python train.py --num_hidden_layers=9 --hidden_size=384 --num_attention_heads=9 --num_key_value_heads=1 --head_dim=64 --intermediate_size=1536 --vocab_size=21290 --hidden_act="tanh_gelu" --norm="layernorm" --norm_place="pre" --norm_eps=1e-05 --positions="rope" --rope_theta=88400.0 --rope_fraction=0.5 --qk_norm=false --attn_scale=0.125 --bias="none" --tie_word_embeddings=false --parallel_block=true --init="uniform" --init_std_qkv=0.0292 --init_std_o=0.0 --init_std_up=0.0292 --init_std_down=0.0 --optimizer="muon_variant" --learning_rate=0.00707 --beta1=0.9 --weight_decay=0.033 --lr_head=0.00432 --max_grad_norm=0.5 --warmup_steps=200 --schedule="wsd" --decay_fraction=0.751 --decay_shape="pow" --final_lr_fraction=0.0 --batch_tokens=[32768, 65536, 98304] --max_seq_len=2048 --doc_mask=false --train_tokens=401900000 --max_steps=6927 --dataset="wikipedia_en"
Each number is 500 + 50 x the weight over its row's rms, rounded and kept within 0 to 999. Layers, rows and columns count from 0. Numbers have three digits each. The size before them is the row's rms in percent of the matrix's.

# layer 4 MLP down (transposed), 1536x384, rms 0.0237, rows 1323-1395, columns 0-95
101:524530500452444476521397497515521437524457506476487550515478484598474523463524419419498532548476499486529501496462498574477519486538396511565517572482506463435511470512552492516474518458430541515495454486508529548611541530518509480542454548565461534434502492427567507581481465451386549600
112:556445461473519521443559449420470533506542494527479413499553526563407484476517464476422549423545469444474484468544589459487513597602492501569531478507446537512539461469550545417411484471546495489565411444528508565485491462420485504481425505392438557508565506545498520498540514588525544550
103:464470579503518533481511496459551440410444429488539427631502465444404458501518562507514482497463580425454464532571508539538424421558592455512517486500482506586500469500496424488473505559487457494576501380395447423437536478512501438449563486608525436483445520615584460498474447535470499395
103:584419540523491501488500398584462512519483517557503508563534471442510542493509463479511482517472531538507545518461480520470498594437463463481540473488495358523498523448565518468573439526458531492480577509443523505491507505603557499468579495566572514554448429521489476537506547555473489479
108:541488569588504590489550474478476609567485541649482470606525568493502491527448463491421536495552496450544477453468503500466597519565490630455523595495521552589507440477566467546550349568491481529497498497473494527485555460522435536481482521358499502467552511447479533558506466503486472491
074:491563487469435397468605541503426461514523472543487559540375521540506463524538483533425454545494479478477444482524483431500520548437512502371471512527536454407521438479581471536477601496427474491550423560384477478531466436480499537540565566494395460424534452501590492485533550568560421467
094:477514414572577531507511455528481580443611421474438547596608596534483469384472458514536511469543505470570513511430531573491472542472436542504527576488448475416485605489565520528445550478589436408522378524523573482546494562515463459504502488564486503603499531468400465510503453519532538491
107:531530521404477427570448512502450420550431525431492460505499527524436481507464476488534532442523476503538572488521537480458582535543538574476512487546481446477478548505459454460414552509477466479486462463541492536511579474508356477547512505552527484519545476468499565528465488452424489423
105:398501446418421519542491487543492529579481524538475491475503493337571602340493459501459489442472438529594594518587467531481479620503538463516507438596564490442496491438577559563459522436478549465520512515571533491550472425468449447476499537466461532395499502497488462423453396513561502567
117:448512562546535530512497490501502563482509577607530459531503461527397534479642414550518473521464483599514527408500458478460467520509498580477392495446547465493445531549494463446430539414514490583569532539406443432517495418450486557403420486492475462499475543436420519488463485562518559530
104:521558496560590529476429498466496411551513528404499450477595543567468485479554471559560462529507439506513457508448535501494485614402438447504495398548456497489490480430468521520500443544573441538524470539531439352493572449533510569511586564519386546550508506553507493485500484537527554618
086:511480561450575398583427466492473491439581469518504578544580494502493504527549549487404524446470516263558490528482486508455565528466422457506546498451498521449489519420563565533453521521487469501515522527505473434532415484474474487586504490414425526398491442511506577488558486579371545555
095:506499544459629485510613508417429501574461477489598478436507554485479474422539472508515508511506518526484455506485560516481514474539609482569541558495564546481556469443456534541437479427480534461568477475490520516524525478537595525588610425450489478497464541515554481458535435445455498455
097:465506527510541464518483450509564523544635509389459536556501606547433543465521502480534515459505520409536488530476522501483507469526578521487524471528514487585438526555437503527495530485489608504521465405585554500443564423423507608580483406497522489369508528466560480502442557495579462527
090:517583512486532533486355521457533445480566445555526482462448546564509452440575503557505463511482548522446418556491494507551545375615455527505445497510496534538535548520425513553455504601529403443469477415480509460547493500496489492455488427492510491566541491451473467479471404433443525460
088:504499626472420420465496559510456471575524435482396520430432496535485455491515552522416509472548444381527440449466470506551523487541568410536616484515515421506489511476503445595465552499504420476459476481481506486474430455489570541478532532462505471403518446441531438490417429483487590549
087:467436546513604488500532488516563570538540539518494504456520506465536487484558483513518558508456432448431558448492530382533537504493498533581529466541488495482519521482485525486416440450479525538499402523489533492474548571460520454477658416529413503533457567494512498527412515369483527544
096:418561458565433550493464523472469402473504447530521551531517469555555510501483564455461438403499517422459536476490529621437512584497497533485517490467467380537539370572495483496454474494565533541395540483529538491523569446519421496512350499421522543509550557518534481504439545579506505470
093:466512469468458526509501570423442410489517517537499501511448524565379527458616459504514545503569452552423566480447608503528514457443572549500546479494604534499491513476479498481560596477587515507480489463444481495445491479581516526475584498556402528548518463485531421462511517414424583485
088:491472498480535452545532455445540509557541428454477579504501516539496460594483500529509459541519530492479526618493459523413565579494571520367525537450521423501468487429531557579428616510528451506512457658389532448547473544537544526514461452533436498456484494423561519524505423494507447490
089:509550563478582471480518534503529499452446511513493468549409573562490480423463416580539490490529558464450447515496508503578546456455475468457502434471555474499472545559386585522537553491501616506473466519403513587448541482518541618536500443530528570569533523503514495556398470517498509431
097:455519455561624516434504510491497450516528493489488512478547475474545465524546467476601477504515474548477492447409561578506495404624439461552528573488518464536501525539529461413479591505503490527562480484558466448488484538473347536471493528456395497540481416525506418497497528450525527532
107:464480486486498585511475530536470439542550586566440438520547501499517476551503502550576442484501574423501499517537509421381420472525512435452581522496484453425504522527568482446451583500448567519445496544472534504500446438557464455455512522513589439550538517523399466439448492472461494554
094:489491548504586485575539443548523416480460539567453528443478464544500470463509474530440453503497412482476526510547445508391509455455529460453578432476467521452469464433531557485551508573501493440474498404425444475553534392482475503460466378513574603472416499532532558568460476515494486540
112:564502474441547476421573472530554468476459526486517419468524614445475433488551565430437580455513521600479501402520526498401558503485503469523540506370588549536430483461584450419541488461459512585472378582510455474496494504508530498548518492588483576505521556426535483433409500462442486396
115:468513517562484475441516478520432525364555495506531440394532502627425468502591481473501551396587486504501523489477518526506564518524417417544502514520417464539505462479547492506524474463440507509487464417581567538561467554552595615571469448536489495451458541553538515537504481421488539533
090:521508532547511535509543508516437517512502455446519613488514550428470511431608528531405510544518518515591578545532465443502496527520492450514508512513517383495492488508423507476343479439439431436470508474438596517547473501513455475372564419465459565485450482478516445551512592517472540549
120:502451452575437509671514440525344542465498521629465427498495460387408499427453502447538454461455634512440353508530495449514497559522465452467579532530575510545515491479466491549489530548469558464537439567556465508446502380529473518491427514545558565469538519505504551610465450531575496440
114:497507451573500560529436479452502480557431437507505537577511507482429562489457522572574516507384498467381456499419396521557485364569543491512567481452456474550515506540446474442512541505472470501551460437498473464463543512404482429589435411547515540531504516553442547512536534609486509497
102:479520498491574463502581445573463559469494497505437431482503475456503533494517514477410506508561559479422454570452495447451494371560549444468539560491538463556487455543513482470564394452519461576492548466503501503513547388566460505621426533494497589510484481519560449455411511478444526380
095:505539514529551523458444361480509483559486504344586447508431553482558515561489523458444466468493535483474523424467450551499472523471445541540403475478621443497569505526551461546540488494511547514480534381516480393504519491481527500444504512425473487528558601513558593489444466501539503473
104:484416445450576507517512425494422451438579516535527528458515453534405473487474481549492467508494541507513557525513518514434524547393514584535492541554584438454563539560503463437563511533554494615492522569458541526513417432505457559470550468575502519475517470461487440465509537553512495482
096:448463494481458498664447425495502495464617520538511498529529473447420390506487521461498496486509607465539540359519517573441517541495493505525438441471469499484549468544564465507447623460497522434546571552487514386575528501464509450439566607481482439479562435488463527629504502555499541575
104:519531474524559501499394522560458597423584489461504557522557519555452524546535501510505494436458501474468421407557497505493483456488549454561501572419480519490527403578402528487467499459462491445600458577474401503502509557523529495418505526490536619461524552418555507460478583485521582438
090:527473523541451531535473442442525450524574544462564572502414528418492551534486554535552426498447518526456540452512483473491461559437499492485498472487477456497448477440593474518550434555517539489562455396527493434419560460506465515474571552507466549500528425473456457589507554568454497536
097:452564489449561498469543498504416469525512500514539516530490463373459497444419447536539457503557571536499468513504503490479518569544514567411547565533432474519428441449475507417447470530479481542587525426476537481429509469597511492483527538585488533503486487480452542477432561478460552530
094:481485521426594493542494499544490507487350495489377489477505499474476440565428359493504443543531461487484502458547494506489519500499454437494608542502509462555494562510488485519417524505515452515523480496492550551539432493451401553541520453510468498449450486537551496433476587450528458348
089:477456478444511458466516506568484486436492513470424570493473475453560496587524555577518424518548421486412474500557526520387458524520511497433477410523440549550556533514552498462453429567485409505547568577486389452519456531488549475511545504531531495502496532526468511500531409498554529538
095:561558524500491529590501524451477477542436453531394489496475421469435449541519486519406515489489629541555466522491450447514452555470512475429541489586456442543531458525601482435532485562416550494489588540445490486524589511576490494531554504498496522490410410538534507537463506466472508366
099:545527523418461477497478521516590570478495598511484434424454591495484565551447526483573515512515498499527370505511545556506494445440535411534530493536527520511506487543474556496430605514580420521608445554524448465496443522542423464443490501473564501533518524437586469475559451465544485542
101:559586557479498448437472449532555534483586516526485540465545470554573520411505470508403488548551543494507489591558531433502576485510565469451599536528482433549402481460506481498516607486500524514424412490480525464461528461466480513444495504528565494560545580474600520536518474390354533470
094:523521508462549584634465490527478416519504610500617476513534501528519488473584483481444495580447565488464463375476493617592576529489478488436472487507594415506427428455573466487485572424495543578544495551370520474484479531548504511486513492432489494447482512442514555438511557589493450541
100:454600522561537432542475449454450491524470542534510486450615462493450571447566506517462539511436571518509585548540458426592430435489486563564449531441507432552542590488549524504472448459503518549528469477530424533486536495448378567456527471504486545529562454427606515500490573539528557568
109:518507480441482544488514501546524489606502425535426477470441512512474520538539533572561406549471521477398544425425500558556493528525475392453532413471574514421486511590540530484433522444538436522483516469472423577420503481592502453609495442464504625454494434551557502508465625590532534593
096:448497493483496526507416424551463467477501488627390576455515469532542482575542400528507479499445568500518482458394520440435476484475515510482520585543519504541511444614562457560441491445602482544421491509513569479554538531461372476376500442543461605514466539443455471513508501475507399475
107:411454497413532492461488476573522531511524503520535577530525531519465552603590538659436607525492524519467559494485570474442475417526450601437458555366483523428476543552502497538490510454473523502462497481523490452500455482551544483496578457526552437540483467522570522516450504417482405473
083:526547527462436573422493503433457454515532514457519542495495501488602518445521464552663377455483579430406443474401446496420490557456489543485557513558501523457482566508602499576410536605452471481515485497426483525415490398541513508609481500483443383525548511532513457473588526603477513522
090:458517466562542564472540530492449468413469460474438523464534555587548549522471475494465533538548587498534462454549484520470522553534434448559469521580427554426463521479554557484476457550543440478617467480572601575506454530469573548431544471407507430448559551426581544513409478531480571482
122:363480482527429497633484427533417509508553484513581591537456533475523484496471423523525473506461526470478529489566454559422500573455513547483453543515534500404526572387469505543474472479455438470507503510542543459516483472493470520478513522569440544531509401451494494532424502423446494536
093:459526534378494470461461569453499519549531475424458431463463445417513482534556459509466479553484507425498456595617573380343498510513532478458490464491525505482539514448552444436586448578479454507403501528458477481529467477615395477512585557422471574501545504516472466487588441464509452560
101:424482534462485536553475462473478435495535523571415442483546519399494491535536524460511462463498503449575429513553419433506602494569550430354464498518486527514558476516499525437463549539522460567538435564385489517449467464526548513474491576451532481540556466452542444490488513608519486537
101:558575556472560486563420452474394530440565460532575459537449514449418414476586501428409477544594568466526529476557557416581515444501518513469439459518514474526496456539487493554501463600542463404523560529493478511575459532477430397504506481489477525567579541611541466432413506464532520482
115:518479489450445500342435472472448513599462500526471470538493500505546509510451609468494463524534451571504515630436497539522482424591495500537502520443534493454549505536502499453495671599632471524539414445588455517377512517541509515529479570542548505545507522577418485518518474466490555582
094:528438591501492559552455500585424498466524547518435556498489521451548504444469569497496590426381497431415560534469555521451547379548521530555496499547544482440422575479542582538434511411546525545534528483523515406477457544463493475522505425471420459499538505520541534484478520507376497423
103:504569501303534558461546558426505551487599466561583379488513597578485518422550491482467482481512492597476525526563478570474403588499462461470482508460534426391476492502412487495535526446459544520448562569474441503525546629546573494542506537572633534451458492536569518587519531486508566414
104:507495538505470502494393493559539484488417483436575439405530519496553437439491578422517498586537556474381455454458529564474565443453466477545489521466449545532488518507463530583453483439541523446474450503518536505524517476541449487504485557487538407532425414506355428496526559572596426481
118:526503517508541497555468527472593540504522502491496514554551482608510480417464536520503523458558493448459364534580493463499546449500358486486486469429477434563424487556480554528526495545547430464538451555495508430575438536452510500420495455526501537435554605576501502523541461467452509432
096:597611487465472503510543498573524475493608468540542571574490524559519557527508498495380542512535551422510395530516473496494469350518422443482455413471516461464532567504455529477466457495541407445447536527414512540494489438500462525438486438554520514527515459503550396447501594470537598547
115:419508512488509590419523486551588455456604482390412471373540476524506488421471464493567542555445404547485524439439443451493550543547511460464527525495497527482558514421453559513487543459558498382538527489422487532439531553437489561498599445510493508534564488497537453500546457503516570467
090:521527453555614529622418459561539583414460443451451597504532525540493573471529464525435530492514625495535524450487462532556523597521482513552482443461505501493431495460490524499490539497387478468480506438534477495470473534518491505587418473477549484527501522543570661537494516496493521441
112:474421504598512484509554493473528436527481528473475486544547456477496487443542493506530491559503484502464441548506473598468477488466454461569454545531492479520478506544447446471513595515512489602505509413558416501443538512510522546483637551548510544482486407451480567474562436431558528409
099:493543562520397445424573444508478502449504417514421510543407475456564385480526569538525517459663591527449510492497456390520513544606438508507511525508402509515409522559597479498472616508425460441490580512427515491470503478531446441532545478485477484552450366483422554470534555518477548442
117:481495474477460530537483467617511537494582598544534464515535553411591463438522518490548434524570473546485496455525558425489474523507589470518478508465429476513431486419585554448509459430542496467547488498481483414477471546546538363475377464475435539491489483529495531610521551500545449529
102:515454434505400458498564447532536550493507506420487496434536457468537527553485453538466452537484428523584504495472596569499521553425415547450518576550530464462454392508357433532542490446527460498490617508460494506499452485545502452439503486512544504472485506510473490448497468581464532548
098:559677517509485463465591489453494429414450493545482468503442445458567491544573516446451532451506567524411437477530559380520535518505567483393551433446459499517555485571482496438541514563480520500342499495495445426568539478626436537544486544475564492487477485444447507484498483502529582490
104:492668502431566490470486559426549460540510507462504476497533501385457571514458443526470526532449586469536493509504563534410470504583513483482457590511487486550492469548465379487487505486445501523490561488460492554477488569485506479591544554408525487520546474543453558515529446507451567450
106:510421519427588549394470544496567488501534420514517521548512556470525409420437517449621521438462480596479482413567425537472544642495476525498488434443514493466538489488502414469533646547556483562504519583538489478516540663503493529540473558525459443560449541536583533590531403472447487488
105:450448466549438479532441443533433358405558523472501538503534541580507483461485476540399493525464584481456489509582501504481474532611539564529438441566460574526458532451430511520446551519467419570485572391599509569504559501472450493464428498526471443433616482514448470473480492547408510495
099:462533435477450518586502475494469557529490574510420442496449442406422454503464453459538583489472544476622520496533509488526475476482526491430525567548431554519528541586440468491514386425428460575576534405463548490504531516458451439431561562556532565504433433548510583596525452548473591441
112:405431479551554489444515387487475610463465511417507438495494435583524539510522459584513518478422504498512441467518415602564419409499548495553538553499489452522502461540515592607536531470461449518457429492504548465478509482481484552475532514558536458491556554551554545489504510483500503572
102:499501569408517551518469543584350456365543496509518469461575495563452517452536514569568472534677529473494521478517483499447498561436465497495428500495486494512552530509577506536435434493456568578448528461449593507545436466471537561534475456550531536508400420581551533526480489477486487540
094:490469560436527480515487527394466487445497442476471436622466533475522438602493562484497492448573496461470509473557539561548467528511543562484558556466572466462436455486582611414570486494508563482526467548547592483521434394428556533529454514436519436490488517479486453540380542467463453501
132:518510540466524503450529503520493560460496546416453463387569396582563499465499538466505526506456439500440538553479479494499638468364547545479525647530541537434495530419546449409484535487546554496502456479495450491479437471434493565572480455569509515548421595506511498462386535559519497513
# layer 4 MLP up, 1536x384, rms 0.0889, rows 1324-1395, columns 0-95
117:493483509497412540520506599481471475587574453526474541550442544508551605435462546494421494439543473476582444502497435513534538529482502422466524488522495468507575509452498455467467394531515472534399626550472481439497585546580509534433517473464526445467524456440559567407545424506443371493
096:569517556479619547580407543499523483467438545476479621455403473549530516523560607474538604498492417408443465576520515448463588512511535557580499470482550571531468441500446516499536388575507503479580499478515602354506495550525546510471573579562486518522506514496562480597442538471417525512
101:519517463497449465501504539405468522554575466494427428418571500486486496505464466548479543527472499406509498410515507462457522513538411536576388479596515564432544479502587538461496542444511473517539494490422469529525462479471474457434486476447461430485525535514562419518385540502453480530
105:503584488549458529515501557495513471489434593458480519520584457537422420509588525448570450554450461564553398584488423508466528523530487613525520452484551536467491405435592591443531554569599449487487544564469510454489505511530498460505478458555500524559446529477440549476580440437460518421
090:546490561510496534486534416571559423461574469412465520549484506515458529498473509443583509471530482578493440505502530452588454542571524519591498542547359643536505449626524502396574488488489476595548524424583411487534539508461548466521444518597574582527435475526483542495497458417429482520
099:459515468441490507520536493477494442516538553483562483539483504415587470474450474504510509583445488503502511610467532512478634413499492477483505497518504453421530543553484516508539565466576412451521484485488464459530504482419462542438473526459559357421468565464523460484436473486526563507
111:450432575467505563459583534518546540479466482468518559515474459510465449513466486486575445514488487496542545529550402577497640428536544481522519462448450572637521461432497596552487460472432517508518446449515474446557562466440542410480405517463573545442527520531471531477501542386488494581
115:456523531508440463435558434413494490558508545506479459504531488499518584484450503506393466524478512547482510429438444581485527615448554467502450436567559533489453491593432582419561598440358518439468533520478510583488499487523578503475501538450480533563442442502540615479516508549467569493
110:478421482462520504554461509491587505576417481444501440444495481420591457414526446516533601552595428454510514501434471566547476490415535451523555505443556495607454491579477507529501458592497500501572450485519497523576463548558550550548461536515518384482514466473537515471629487385484425539
110:504558443478490473472573517575479523585441496563454525465603411491435562490513539352550451521431536530487546501480370404418442446595548554553607386460486471532462548537493482548527576500524502450527455414451550524541547497394482511467414516399515431417564447634467535489496488494534485434
082:507496474505437505497473528358528503545512470540418456434471536588550539503477594479508515459546524485444485434584490455548506475505474630505551522460540525560466480505551389403546455379536457569600543505584530486519561424477484477521591467578471518470628510493515550463586455504463455479
101:536477518466540483509516478439548471446520523578560573514550529526543426483515498528459526529475424559553481488437463443585469515505534445523579462570478524546516461488446578496504481480507473491509482513537480486498492444642465507470395530528488468443482459461624531434526506532533516507
095:443506532512467509353559472448557468454541600410539516477549466422544562422505428420588457448455497482462478450497537492463627463551565525532513560493491494527475452533451428501510488402454535428474545513542649451549562595474564495546403511464576586497420564474619491491476501536617516455
090:447519573587505488635472497449538484636565498490463574508505464582455494473542482503625505499498468478479407505422622536536427499448484444475589439506523547498460501475442500512526623449486410466435540557508466446470543594500518555511487398440470567464527434499531439526545519546438419496
097:508451518500508487492517570584571557584454499471492457447510504492536529491417497534593492459515484484463437481511545560568490548592422541536430479547388596497523514593568532497420503453495511546525488454528429547547564444510518515542414430550541429442456494608472474485469573539481467536
095:516546449506419552507556521566511453452491514515476472525545516516597490539474467518518515522523479504456533511465498481492480416556509531516580464479456585413456440456517489560521555517533485398513475372490507555482488505638552479467437480532507523507540499428576544503443518510531501484
097:455535585529408484472498489473445537527490462492454462582576499618641520580486450497474499480458400449502495430481491470432528477489460537495463510560427456471520422596452516645427601456406433566512495629468460506583468505556502557456436468473528489482477510546478466484452487510546500587
094:391474567571466420525519470437541508568516531516452491549569566509557469563560490472416515560467503476494499420445503551536546456534468521475450506625499445542489453531573499404489505441359473576490415497484554510394461356490500444533473581374586494513420477563456453565479454484458490530
097:489506550495562442478528456528464507530464457510513446436473443479512488493499423461559470430463522533535515377436512538451503522421528455498509498400477552521497511462501563468538496563603510501542481455558481539456593511403466450403492479537547562554507541572503559517536509550517471559
092:435545431559472513445606437546472565590453493396533546515590503503414473518522517496367550461419493509502525451441534503487558446462424452496517430533517520581466476560578547544582603464529431570523497568578402565492540512442551496419478491527512555496414567490438593509527436485529597429
099:551560454524435539597482467566512411431519411466526520571512531439577552530536540535448440449525476550590429530490511487453583513519566492486405533556471442462441507472495375509599530388546467435532470490629473551444522470493635505456384454568507524485497528537539531542406479520508482528
111:546541510449447379580522447439556609525506540528482458435438580574521555426420553542457551558464468528588476456542422402480537480464509417496519589509554578447506465538510587525532494572498504533478473452551548491569429438379556545451494488517443472479509490513510411516580533531496491495
100:434477495501477410455562533446526435578511385465514555541558522410513538480440499429530441445468465542548487550525540411543563556559499508503519492532498383556455575492506471499480532538511486462515579439477470536507491622505474580583516500462560473550573523506461504408502482516452393512
102:555580505486479507559566512600417493534481478490428467500508475467505454511522500553532497524551505498472397532513434493478516475566489426502481452472444398463577448539528542442565459514560468543519436486394434464581537548478523505511599471577381542443455591549524503436493439430504575470
118:429610570562488530454501535482546519521571525428556461440566502545474487443515554463480569550494446488406529445481533529480470487482461554500491534484569532506489428524533526452535633507490457406566525486558508485511460528456499561414362466534473498502508510515456472513421543465551609510
091:511536616521456492474484464520510458478553513446462433482529517515441527518494385546522507461436511492602520499448451485571448461526421495511452509406454484456481508556450593459454501457549460454525439576521534411480488527688498614521486518468509534506498486528528545492497524558562485543
106:462426543593480499586472534527585559452528536492587478438468522411467559477515421525452470455596470466555557637495423509581521453517525541437499485527499507518422491493573538526535417481528455469531456544489519468561525547546463400545481368516449473461616505521468485428413512487580477583
110:495466475478464562389510554592519515388497572481491531512514500540400484398517471473467491465592452541524467547602571463489576526553383489526568524564564441478572518481596538539483482465539467533483498515513465528498537500522492562495481510487469457529591541443520499442516493473513512550
096:478514452494437420483572549558511539512485483523404544567528562555444565499486475462463514499433400487430519476368578427430568478559483560481483498501449405545554526398514500496499591551526386473448389521541491497481495441525494508531468437457468524482526582496542538422607510508466533438
100:490486590486552512489488566437483450472529497479524478502480526539562544491443464413517583520505518520498482458582398493509527482531513517449464481523557394516518556559497452459462502434518413571487489504562420518476503501602563469522548442519523472458517546530347533454535459493392505563
099:512423630544497491552479514485405504522409584553495423491572526425515536471599453532526497372501446488479573480496441570587541557517540462572460434531497506514484500460554487488441457504539511389490366420504444535457450510453492429472560511517535481568507450543499506492518450370462477473
100:508424506492490574450569529495582555516495473506484465587494592523543544593497533443483505454536552636575482561550542473471518374463503479474532483500598440493501473445569478484484592541476466567498435454484465505486541442469499498554510409462458416451463543556483463486549534428504459454
100:455476550402489510534582521517489500455568498494531530485421533537530447396495440506529564482478419458531633509467543495505509542505454469469416516548560423582480495479564591548479467423486389485495472542503561532541417452468510532424567581574616519508540499446486516432534477485456430615
098:549553514611503493501545444471470380505553474568528534414483444510412582513594437520481461602472484532525440493493575538481443491445586547510493495546482547569392585602580598492532488497549509534505402463516476487571513527500584501521520468436380468516544571480437513427429484498565488503
098:556464610489475469383476549519490358498494542475395490501496525404535515469554493426524537445620483524492479497476520477612474482485408472606533476500543469480465493589478505495515518517532508513524431489536453508545523476505459520454495577467485539526457479538443517464498443434528557579
088:512523493469442522526451488473444496500534581362504554610522443510482465509443452458502457444401406534588526577476480562445564470548469556569445482580469532507458472498472522535492480537566522480455535527371542517502467529501604480493461415548529429482445534459536526547434630484492415441
095:494525521498453560466487480427557578517448549467504470524487528451563466552462536523569535575506468577561522397468428482576497443571492498445410498481556555419449428424457418495484532523416472595586455603423561393478583485467444524467484536445423429543426548476509511535527513567537514484
098:565519463507459531482447557512541439505440516510391546543555468461530476458410494610504520476473457484477420580611439458521505537534591535417546447526473494539489508482518498513481413485570515485524457575491589521595481450552552432487498505590536457500520536544505469559534464460505454467
110:469502482395418486466643569511478431462495499533400572475551500567542462359490535473484535474513465505499479435533497586453527493605478499467419486574535524452469453493500548410473525504513536413478484582521453519537445543498504555524504524583576455457520429552433519520497536554465439548
098:480492534530434555486477562538540518494485512569437533598464483506551586416540506521517607498566450599560514533427472495532552529448456554561529541465515531497558546561509423544550407502570413554478559464531478436598400542452587571612536510474489517556525511542478474461526505462481425486
099:525519440432460556528555551485559512571412530522527557516473483471507469544518425444622435457456477565405579484398498418560508497388507521518499554523503516528598571496453545565491522486531449527487481442487536505515545488492466544441477440509449474596500495515504398529576508596495543446
102:497550529489533612508503477422533500494479495500408501561526562474487433476479400538523520531518486476513573505478461525456593535509469452517532511548467512551447465555454475460497498449462541526583528462477459388507547475477504484518550547475558496518443547489480519550455518509461508456
107:466581507471439469390525543460551497531438627535488527512515501559599562508542464561417473521492465554544592522504550493442534510506479591516523443517551404499485510449470543555498473536516502442393476609441466435418567480487459539466554412442547496478476570406564487456552488477449549487
105:517519465517512478484470500458529500579449528426533530500527511384514487512492505482480609507540421459491382473465525496408605490556553403538486475499537484570421511530530500525473529480512502559509487470442508501489518426482581565493469532495459451477436480499558528507534516439473475503
093:480462525521619453497515527504494504516536498465565462447469609469431492503541450474497472447413567479543461548417545524431438510551452422567452523520464485581492525426479579680549459455491556489535475507532397447585422529472426560521559462602455432491496533605506583510399481517427595588
088:467473489518464518515481544488509585550492469495474578443497548467543545515499461428583460494565566583473560597446497544564575477516456431459529358496479600615498470568445539486480523553423487550449520481507435529460490522501500485469550504465403519535549519502525456587453461572450581543
107:477355447549511470491574544502512475538510499475489428511431441423480446517504590433503440503531552491507515396486529536505398521505482507478521600542443509523501563492503499537410506437542505479538477513521525537567468512544588525490520473545477504471394487477411580555501503474472473475
121:486472432422504493520538445522498477541494479419439487476559515508553468503512402465454470493454527486466444361477486518520513495477556519492486436480571481525431440567503545518533429519447578492457443401415592470496478531582423540403500481513503502539514531394466472430457486476501419468
090:568550497538468480524501514395657511569544509420412506546510453433497548505525470491482496513507529478574502554461562415462496536497502451487558626551425456388458487578468541422538517471481459512515509495507474471519494564494541465435471528413412483605428626589569446501524572429544474515
102:452451571488598477404519574556420512496414462549489435547469460516539513495429517522506422374523547420416451449475437459565438498500476496473557506493516527435536411545496520561570524450490429529551486547595544371540514550558499371536445481522535508527467398560477512430472501427495455444
100:487439404421601560504462569628493524543380519513535458439541532432500430618549541498451525500422403462579445563568505537461516529469613477587489609543501516516501494516543562498566503526442477441473453571464553438566369539523467589458436493511545548418528563543511519486401490521452565581
105:467478640464431462494536440563611506604439515391571545506508402528503448512519533452490493416428471489489545530547514467465462504547477434502593359574475543487500370518576477498436509502551574515503614463546538485536575527495492501490563506501401473526543498480485491484514562468458520564
094:446546510521565441485495475376522496472482522522562388462367520493471494531453448515508522504414511560599490452472507459443554489499428458563505545370404489591487545505438460519589500494472522480435487463462594556481504550521597431544496569497411539500550511545484472522579494471463520615
102:518466539477487490497472377529476463552463578414432475450525508559491458484461534404403415527534479477410590510524477467478545462398530456547541499478556567487443464499480451456407545415511551581401495452417525455587538514454527471411471516506509510561476516547485543545519589344427509463
097:506477437525445484528532499584531518509473429475563528487514539537471552429474511407514561587481484506492479512473536510496426586421662465425472539504378493551499432569454453508409526504487469508491503453511591472427509498536538555469547483344527413436474420508422463462545538547517440491
121:485556561401466471508544552502516552473434478422438508500498431519507590363522429507555501594571448536470506409573507488452506550440486446542463491516444456501415557539505549529493474475532451465577591579473443500416422470420537428548460498471454498556495546562464505476422520528485407518
101:507520503510491496521528508506478541575427605516378448480509465422492440467496523525577520474633541471594539481525483464550494506507460523545538430508475506470513446523446484532456508421506520523496492518502540479520462497563529502483414492463514412610418453486464555564471532465497462462
128:455450589475485472547608548487555525500506562361518499508543425441516475454545440490483434579496482492456529482549451463482545469399503468514449592495554454583465470526525406529413497497521401509461450523475452557455444511414541583457428496464339530490507577481499504470485489423516470519
083:466521452477477458472501501474486538502514522427551479472509436460541491549514500420509509523491490439583492501525496606520566463490486444546425484533458565450550461576559447534473551488626527498454535468548456540526440598532474568514533481398482531345487544469508564626447494473490570567
112:501410463537544539414513536455478525491480540420461510479532552510557462502492474577530518513525486545431531431437457589490468526550512476514557569460559518393429460489533368496471458468480447407499407500463536549474526359577499539435550504482489502503578460519511494509535496525540462570
100:455493487451505453549453451483493550483486434423455440474547491540459506540496510524586495435460509494482527628447556518527455655465466455552477438468498550492506478514544596498497616454539456603530449576540488453443421520530427500457430483556553542532522477418582574534407502564502550525
112:501472489429517524485562575577604485612465494537537452587390518424497510458449471509539416448526494569509535473490480562523586364556505448502461442474575486485565517565566630546506481525463496498472501404537402474442380490435461415476472451494455521543528556540438427521522521464476544516
097:451497455542463423461460481436529490464522542443577550463542568438515552420502470513416539499400455466554602455439416500418530436511475553497566557554473496477565460538564490529514533427477441572468444536412501508493426458478521449464476393433453491473455546500542497528545487495554584402
096:515488496434417619503571459519434512564562517462432516571604499532530538485503496581446571532468517369630454552528438543512525524419605506531519360529496515546489492512516579574523548467532493561543516501513543555513456471543448550495514518523437516508551506498582458553472443585462484554
104:477518488551433509500505521543438492462459465513545529462464531516486452439599563490553467442475478519571510539484478488512617547545442527526536493503557405535525463432508584511526403556438591559500550435468462408653550555561465534494508499573486495520556472503510486509445473505495472496
102:582479490457410523526498484484469534419543551506539502493441456489524539465471582477603509483548414501468425567389617561460402544490552513486539545479521351559473526517536428522525502467614441514472472505479511462528439463452463498551611544609495524465510477551447485397481619494495562464
098:497517420434541469481559532499532528567467509485458551406542506487505578509422485509533540475492434520498500463406490483483484535386448455490479569510545551570506527612470528439530483483619497467531471519402571567544533535530510509503427537517493382521542435508498464565529561464511525478
104:554502438585514539526464553515453547505460489484511552480510443459489477509530502500490589436486413407433490578582506477462543492507487543516460368455546476536460533417496470467518542524558481498498522431535537531526511492434483506603522482556433586552511560589448478487497550467583398494
115:471482491536534436499499453467497555514474481531410455576575480448539546565540478550444440506484507556522507533438529476576520415555471542511321498466540481530566492353438460571497546425477492490459429603482524638620472512541451495548482597523518463538598523427482476539468487502520484529
093:554470503490503514398488487536541391534490480460463428486520470549486536597462481508517490462474399577460530430448488578548552457465460542407563440459510525426454450441525475468492518553427453574477448435517496436593606480423524534541596422576436534482495591473510525506576446521519562588
092:571495501462526502578413612463452587457593531527468436414446480556490528468411523507434493527453520520447498535487560409430458541465400562521493447402460526503437555507580547546564515447490514442493483491542568508571487529440550486526483530503554495434574544503551456612533441510513529555
120:498485442464564525600533475594532520528503560431449449431540453538508470491554444483435519504400456537485469475515506523527495550468506502476568490624490470520471486540510510509448602419522427463407522486459589491482392474502511473497466543540583481551482497578603557498535410509603585569